Each number is 200 + 40 x the weight over its row's rms, rounded and kept within 0 to 999. Layers, rows and columns count from 0. The size before them is the row's rms in percent of the matrix's.

# layer 9 MLP down (transposed), 3072x768, rms 0.00893, rows 1844-1877, columns 336-383
095,254,174,276,151,114,160,225,214,187,184,214,207,174,179,251,210,224,187,214,240,159,224,212,256,229,260,155,237,229,220,267,185,251,330,216,129,185,166,279,243,161,236,217,191,209,238,263,186
092,173,202,152,190,187,203,227,193,158,217,270,286,229,124,216,225,212,257,159,168,201,210,131,207,192,197,128,278,213,221,206,202,233,248,200,182,142,203,211,209,207,265,177,160,262,174,242,185
095,208,207,235,151,206,160,147,185,275,140,208,150,191,198,238,178,152,317,182,145,225,227,243,185,189,250,148,172,174,212,259,200,238,247,189,201,228,243,222,192,149,189,126,182,175,169,173,217
104,240,209,192,219,180,275,172,163,246,172,193,156,212,234,241,243,221,159,148,104,176,124,201,198,139,205,176,196,154,189,156,213,261,234,177,135,173,211,141,186,181,193,270,212,217,184,157,267
097,220,194,268,245,202,177,174,288,187,157,221,154,195,174,171,213,229,150,190,175,222,176,203,190,249,201,184,185,184,271,231,243,171,264,161,129,138,246,230,127,148,235,221,234,149,228,98,289
119,151,164,202,139,170,202,139,206,163,139,151,230,210,164,241,203,226,219,160,178,201,189,246,236,97,134,175,240,250,165,199,230,227,226,196,150,237,172,253,247,221,242,139,135,207,258,204,223
098,178,139,190,235,150,208,233,269,188,114,240,159,161,149,266,144,161,159,259,279,190,146,250,245,179,226,193,150,168,211,213,239,189,340,147,173,173,200,213,174,189,147,222,227,177,187,260,218
106,273,199,159,177,211,179,280,221,175,156,223,247,214,208,222,185,148,240,276,231,164,249,257,204,207,131,203,211,142,191,166,242,168,236,166,227,187,194,229,240,220,216,249,144,220,221,275,119
097,225,218,242,191,157,249,318,236,233,246,209,227,225,216,218,193,151,182,199,166,178,186,191,224,160,174,226,202,176,226,205,103,210,466,184,225,210,200,134,195,198,267,240,169,169,260,206,210
118,190,161,211,222,199,171,222,209,237,198,188,219,134,189,203,173,220,229,208,212,191,149,223,254,226,204,191,265,208,199,155,162,201,187,211,284,107,218,250,205,239,202,208,219,260,206,223,245
088,249,174,214,175,201,154,192,236,219,186,243,179,278,163,180,245,143,215,130,192,247,202,170,140,189,169,232,242,115,165,224,162,116,379,96,236,161,166,224,183,165,222,108,182,192,174,223,198
097,141,206,242,167,138,200,110,144,217,204,254,270,216,238,192,218,157,176,182,306,197,186,234,194,207,141,184,230,206,139,181,273,145,330,114,260,160,240,207,194,264,155,283,250,185,220,178,151
103,200,224,243,227,245,192,236,136,210,188,206,166,223,170,221,248,257,200,188,184,152,228,194,184,145,184,182,146,168,289,146,195,248,164,192,205,193,241,189,222,257,208,199,265,203,193,299,201
111,261,192,213,164,197,210,154,131,205,167,107,206,149,168,299,257,238,195,166,145,167,173,148,184,205,139,157,258,190,206,176,233,233,217,186,195,239,235,234,282,278,241,202,195,296,171,213,179
104,225,180,165,231,189,141,234,225,204,181,263,246,222,172,264,255,215,168,144,184,151,247,190,180,284,211,163,176,155,138,226,197,189,182,221,207,262,159,175,160,252,235,312,132,211,237,194,206
105,212,145,131,239,262,205,171,257,136,233,141,184,265,225,111,208,197,118,237,221,201,112,178,218,178,190,249,214,181,220,176,249,136,185,191,280,205,192,237,236,217,191,214,209,204,234,152,190
101,269,96,191,274,258,256,276,267,123,175,266,196,213,145,223,178,203,208,125,222,179,209,172,258,178,240,198,222,254,155,242,215,195,289,224,195,187,191,167,182,265,208,97,156,167,259,145,226
104,208,176,228,285,223,182,226,209,230,171,229,196,227,265,216,226,137,160,187,180,252,190,228,152,202,166,152,204,240,251,114,256,167,153,198,207,207,204,258,228,133,226,177,187,200,214,208,225
096,207,176,231,171,218,218,171,129,176,250,197,230,219,203,268,181,208,224,150,252,188,189,274,162,145,213,138,173,269,227,191,85,239,395,232,157,217,221,197,175,100,225,224,246,222,164,226,193
100,216,230,185,207,151,193,181,215,180,137,176,143,228,169,260,196,197,198,223,228,140,233,164,152,181,294,114,194,213,161,227,280,237,143,223,146,176,193,213,183,230,181,146,211,187,265,201,229
100,230,274,180,140,200,220,168,187,168,223,180,192,192,303,207,186,216,194,183,179,201,203,227,188,205,142,256,249,213,194,254,164,202,198,154,164,196,164,153,255,210,227,236,235,237,148,194,199
089,168,258,175,136,205,184,266,207,176,183,247,181,229,213,184,191,178,165,144,174,187,257,194,246,170,216,216,172,221,261,285,220,190,174,275,104,222,183,220,275,145,162,133,218,233,244,214,204
101,207,197,321,239,197,170,188,272,265,248,205,274,159,124,214,210,153,228,182,183,203,189,178,153,303,235,234,203,178,235,191,238,194,189,268,302,174,215,159,217,154,173,199,199,160,253,197,235
106,230,235,148,190,168,235,240,215,230,201,197,193,227,164,218,210,172,163,237,212,214,117,157,117,191,173,262,159,233,204,193,138,227,174,191,271,212,223,251,185,194,193,153,209,168,237,230,146
106,221,177,190,220,136,178,179,178,194,241,125,191,180,230,234,179,186,289,199,200,178,217,213,190,236,151,164,186,204,221,205,151,181,132,214,194,253,198,149,263,268,175,216,241,176,132,238,184
099,245,161,230,195,198,257,230,149,147,201,249,180,230,167,222,179,174,162,146,131,198,236,221,253,163,201,159,168,100,79,218,219,238,210,186,146,221,167,142,223,156,214,140,189,193,193,270,237
100,235,319,146,255,226,171,147,219,210,243,160,208,203,126,166,213,119,178,214,236,176,251,228,136,182,178,166,213,212,153,171,142,230,202,278,220,156,150,159,217,245,220,164,146,230,241,205,165
106,218,103,204,136,186,181,171,253,258,179,214,201,249,184,236,210,144,230,229,129,237,183,197,206,309,193,235,214,200,201,202,157,150,353,220,177,298,176,194,156,172,156,208,214,198,226,183,156
096,186,236,274,256,160,205,263,154,268,166,212,190,110,224,177,166,228,205,263,123,187,134,109,255,163,186,270,267,211,265,199,186,240,175,182,177,231,200,226,255,122,244,182,300,155,154,129,159
099,214,204,203,169,226,145,304,282,205,241,248,178,238,162,197,154,218,183,255,227,212,217,220,201,94,184,230,181,161,244,119,142,210,249,170,161,192,291,189,212,221,215,199,116,191,245,214,242
091,269,237,217,252,238,196,159,220,220,200,211,253,251,110,259,166,200,203,181,237,190,208,282,122,143,218,181,189,144,168,244,192,185,300,118,228,139,150,210,67,186,223,127,223,183,228,222,185
092,225,191,217,211,161,224,222,186,232,255,220,191,159,144,168,197,208,228,240,153,165,182,223,252,186,214,207,197,232,243,207,221,118,409,177,220,222,201,215,194,222,132,172,240,203,193,204,199
099,205,190,190,205,229,276,213,190,259,273,151,189,170,187,231,195,186,247,228,234,210,228,147,256,204,223,210,136,178,186,219,204,111,371,182,264,192,156,240,207,193,218,158,183,104,255,182,160
086,193,231,229,238,147,204,114,226,189,191,172,236,178,200,160,215,208,172,220,248,205,215,181,190,141,160,211,155,185,250,155,204,181,624,231,229,225,153,198,153,191,174,206,143,231,191,217,153
# layer 9 MLP up, 3072x768, rms 0.0176, rows 1845-1878, columns 336-383
098,177,240,241,218,180,183,265,159,250,223,229,164,224,221,183,280,178,161,285,81,216,244,274,142,258,190,172,168,135,225,250,161,270,181,215,192,231,223,232,225,190,241,202,210,233,190,265,192
094,194,229,210,278,208,252,200,184,259,231,203,207,179,186,148,251,225,190,224,250,175,279,182,142,220,186,234,150,261,234,202,149,165,248,207,189,216,245,177,219,174,217,201,183,177,252,165,234
105,274,210,212,242,268,106,201,264,180,285,251,142,187,117,203,175,236,148,174,263,158,293,207,179,169,216,184,212,185,221,160,235,194,185,195,195,270,130,230,215,258,188,169,182,256,254,229,223
097,184,280,258,213,164,185,149,241,180,174,178,177,168,179,212,154,209,219,171,124,226,196,162,197,245,285,171,173,256,188,211,217,170,183,251,188,184,159,169,182,171,157,179,138,206,198,204,160
112,207,237,114,168,177,263,257,219,177,137,155,193,232,249,251,119,204,197,209,121,220,127,222,197,162,182,227,243,178,237,265,167,252,168,235,231,233,186,219,190,258,138,205,211,154,224,234,168
095,192,272,238,179,168,166,173,235,200,186,182,270,191,210,202,188,265,211,283,247,191,252,225,176,193,181,203,181,178,194,162,192,155,189,198,192,151,211,217,172,205,155,210,136,148,240,177,181
102,230,122,200,162,196,154,256,288,179,138,198,176,210,214,208,235,223,209,181,184,250,206,186,244,261,218,145,191,134,178,255,207,216,213,275,223,126,163,238,236,274,188,213,180,144,291,213,195
089,206,122,193,251,202,97,196,118,309,141,219,219,147,123,242,229,165,161,164,180,92,161,203,220,151,220,215,168,236,182,288,170,173,215,231,192,177,239,182,212,216,191,241,263,133,149,238,118
103,197,176,173,191,212,196,266,228,226,146,161,204,226,164,250,234,244,212,203,168,163,259,201,222,153,200,130,144,181,146,198,171,220,153,221,249,190,244,244,283,213,161,238,165,228,209,215,245
087,214,195,144,196,182,171,156,206,176,170,231,129,204,237,127,229,228,220,160,135,209,87,250,218,221,188,179,160,262,187,267,211,266,203,259,196,196,237,215,158,203,201,197,272,161,192,152,208
097,128,258,202,220,200,217,255,269,187,196,163,221,125,139,227,192,248,169,187,117,161,224,176,197,190,180,226,140,279,146,279,151,233,195,246,244,167,179,179,198,181,209,195,240,220,176,241,209
103,182,200,223,172,201,197,302,291,226,221,215,172,169,137,176,214,177,221,206,161,180,244,260,119,157,155,229,241,181,244,233,270,263,214,188,244,110,215,199,266,167,213,160,130,171,181,177,210
111,240,228,221,243,206,116,201,167,160,236,233,168,208,156,247,213,150,221,283,171,187,210,180,185,162,231,111,152,200,255,210,241,120,208,243,130,224,82,140,181,251,193,210,191,253,218,154,234
097,202,229,211,200,189,183,189,149,230,137,239,244,180,223,211,235,223,229,209,204,167,160,211,171,223,162,236,192,129,204,197,123,293,193,205,142,172,202,177,167,220,282,191,233,231,156,208,247
104,233,224,230,223,186,145,225,250,229,248,205,162,193,186,208,126,225,167,185,238,137,230,179,237,204,215,221,143,172,163,179,215,205,208,286,184,193,208,213,225,296,146,224,149,199,142,199,183
094,181,216,188,162,129,159,184,156,170,278,223,246,201,223,188,161,197,208,297,189,201,227,195,220,265,193,172,153,271,151,199,209,191,199,194,221,181,186,217,169,186,163,175,257,230,267,208,210
105,141,300,218,154,241,199,270,217,135,171,204,221,121,152,224,179,317,187,242,179,212,215,196,209,261,194,185,112,227,173,201,164,198,175,240,183,147,166,221,110,166,269,163,259,174,125,266,151
098,159,262,151,302,177,185,216,226,218,203,184,213,249,228,199,210,200,224,254,239,167,169,176,203,208,221,157,199,231,233,207,207,239,248,212,222,167,169,204,162,177,215,203,187,201,183,170,223
097,135,223,176,215,213,198,230,174,221,234,127,256,223,247,240,241,286,134,178,201,229,190,216,154,148,170,240,224,149,274,250,123,308,178,203,244,147,138,252,248,119,198,165,154,171,126,225,199
099,190,267,225,170,145,204,215,202,174,260,154,224,183,236,191,276,242,264,256,223,251,118,151,151,153,266,216,178,194,258,188,200,194,183,238,174,144,155,203,249,202,216,185,241,181,235,236,211
087,182,203,126,318,207,242,186,260,220,205,150,191,278,244,156,210,232,195,148,218,233,213,235,226,183,172,169,129,194,215,182,233,193,118,208,176,180,163,189,248,192,234,122,187,190,191,159,147
101,147,244,213,245,119,218,270,220,194,161,153,266,193,149,239,209,248,181,191,129,174,161,218,233,263,235,245,242,180,215,242,151,229,178,194,203,147,235,253,195,130,139,185,201,160,231,234,214
107,180,251,264,202,245,239,228,248,167,128,235,190,157,204,279,250,168,192,194,171,218,116,207,232,213,187,191,124,195,277,238,170,165,113,260,198,214,186,189,213,142,174,140,134,189,225,176,157
103,224,212,240,142,239,164,228,222,245,179,163,241,224,124,308,232,201,220,122,166,199,154,205,241,202,168,190,274,185,239,190,152,192,120,228,190,176,174,233,101,151,236,182,190,173,180,216,204
099,149,219,272,239,222,153,201,181,261,140,212,130,232,223,195,252,257,182,287,260,153,208,214,181,195,177,220,228,257,171,222,258,205,188,178,221,197,173,203,147,265,256,201,185,205,164,220,184
095,168,107,155,172,178,196,195,203,241,218,230,186,142,228,208,174,277,262,202,161,207,133,147,197,160,231,160,214,160,170,215,225,259,138,144,199,181,162,232,216,193,181,218,263,212,144,201,297
098,182,158,118,214,128,200,140,203,217,175,192,189,123,193,129,178,194,221,247,215,208,185,156,223,154,143,270,204,230,199,165,255,238,49,177,197,191,121,269,204,182,146,160,222,161,208,217,226
094,207,213,184,167,249,217,195,229,190,144,150,227,216,234,140,115,163,271,221,191,254,133,237,187,188,218,206,233,184,241,199,171,168,181,182,180,185,206,201,158,152,175,182,199,272,208,275,296
103,220,161,175,235,215,167,173,195,167,141,211,258,159,235,207,182,208,209,215,165,162,168,239,220,218,176,192,133,227,115,236,166,163,197,210,221,235,238,168,156,170,184,222,163,196,155,152,185
089,252,178,189,168,152,292,148,201,222,218,234,150,203,208,209,245,229,183,176,222,163,272,229,161,228,180,244,145,214,233,181,86,165,132,246,120,266,225,156,271,171,143,251,223,209,224,194,212
088,209,232,168,282,166,251,137,158,202,151,166,196,250,273,191,221,125,188,215,186,242,190,198,185,170,224,149,185,173,192,203,154,193,237,157,232,165,228,216,197,115,224,159,234,193,240,275,201
093,197,182,111,219,231,165,157,175,256,183,199,195,164,162,200,265,275,234,158,159,246,231,188,107,203,178,265,245,287,211,260,211,311,197,182,252,295,189,145,145,203,197,164,240,176,141,243,231
091,256,182,133,207,135,196,194,196,190,220,147,250,203,197,208,218,241,219,180,234,225,264,148,127,178,223,144,182,182,235,251,164,214,198,205,194,214,190,190,251,224,191,187,220,136,168,195,153
098,198,151,196,106,277,118,124,241,235,221,171,167,202,130,205,192,179,169,274,247,189,204,172,161,138,218,139,255,228,175,245,151,212,198,256,186,291,233,203,183,263,133,214,238,132,258,158,221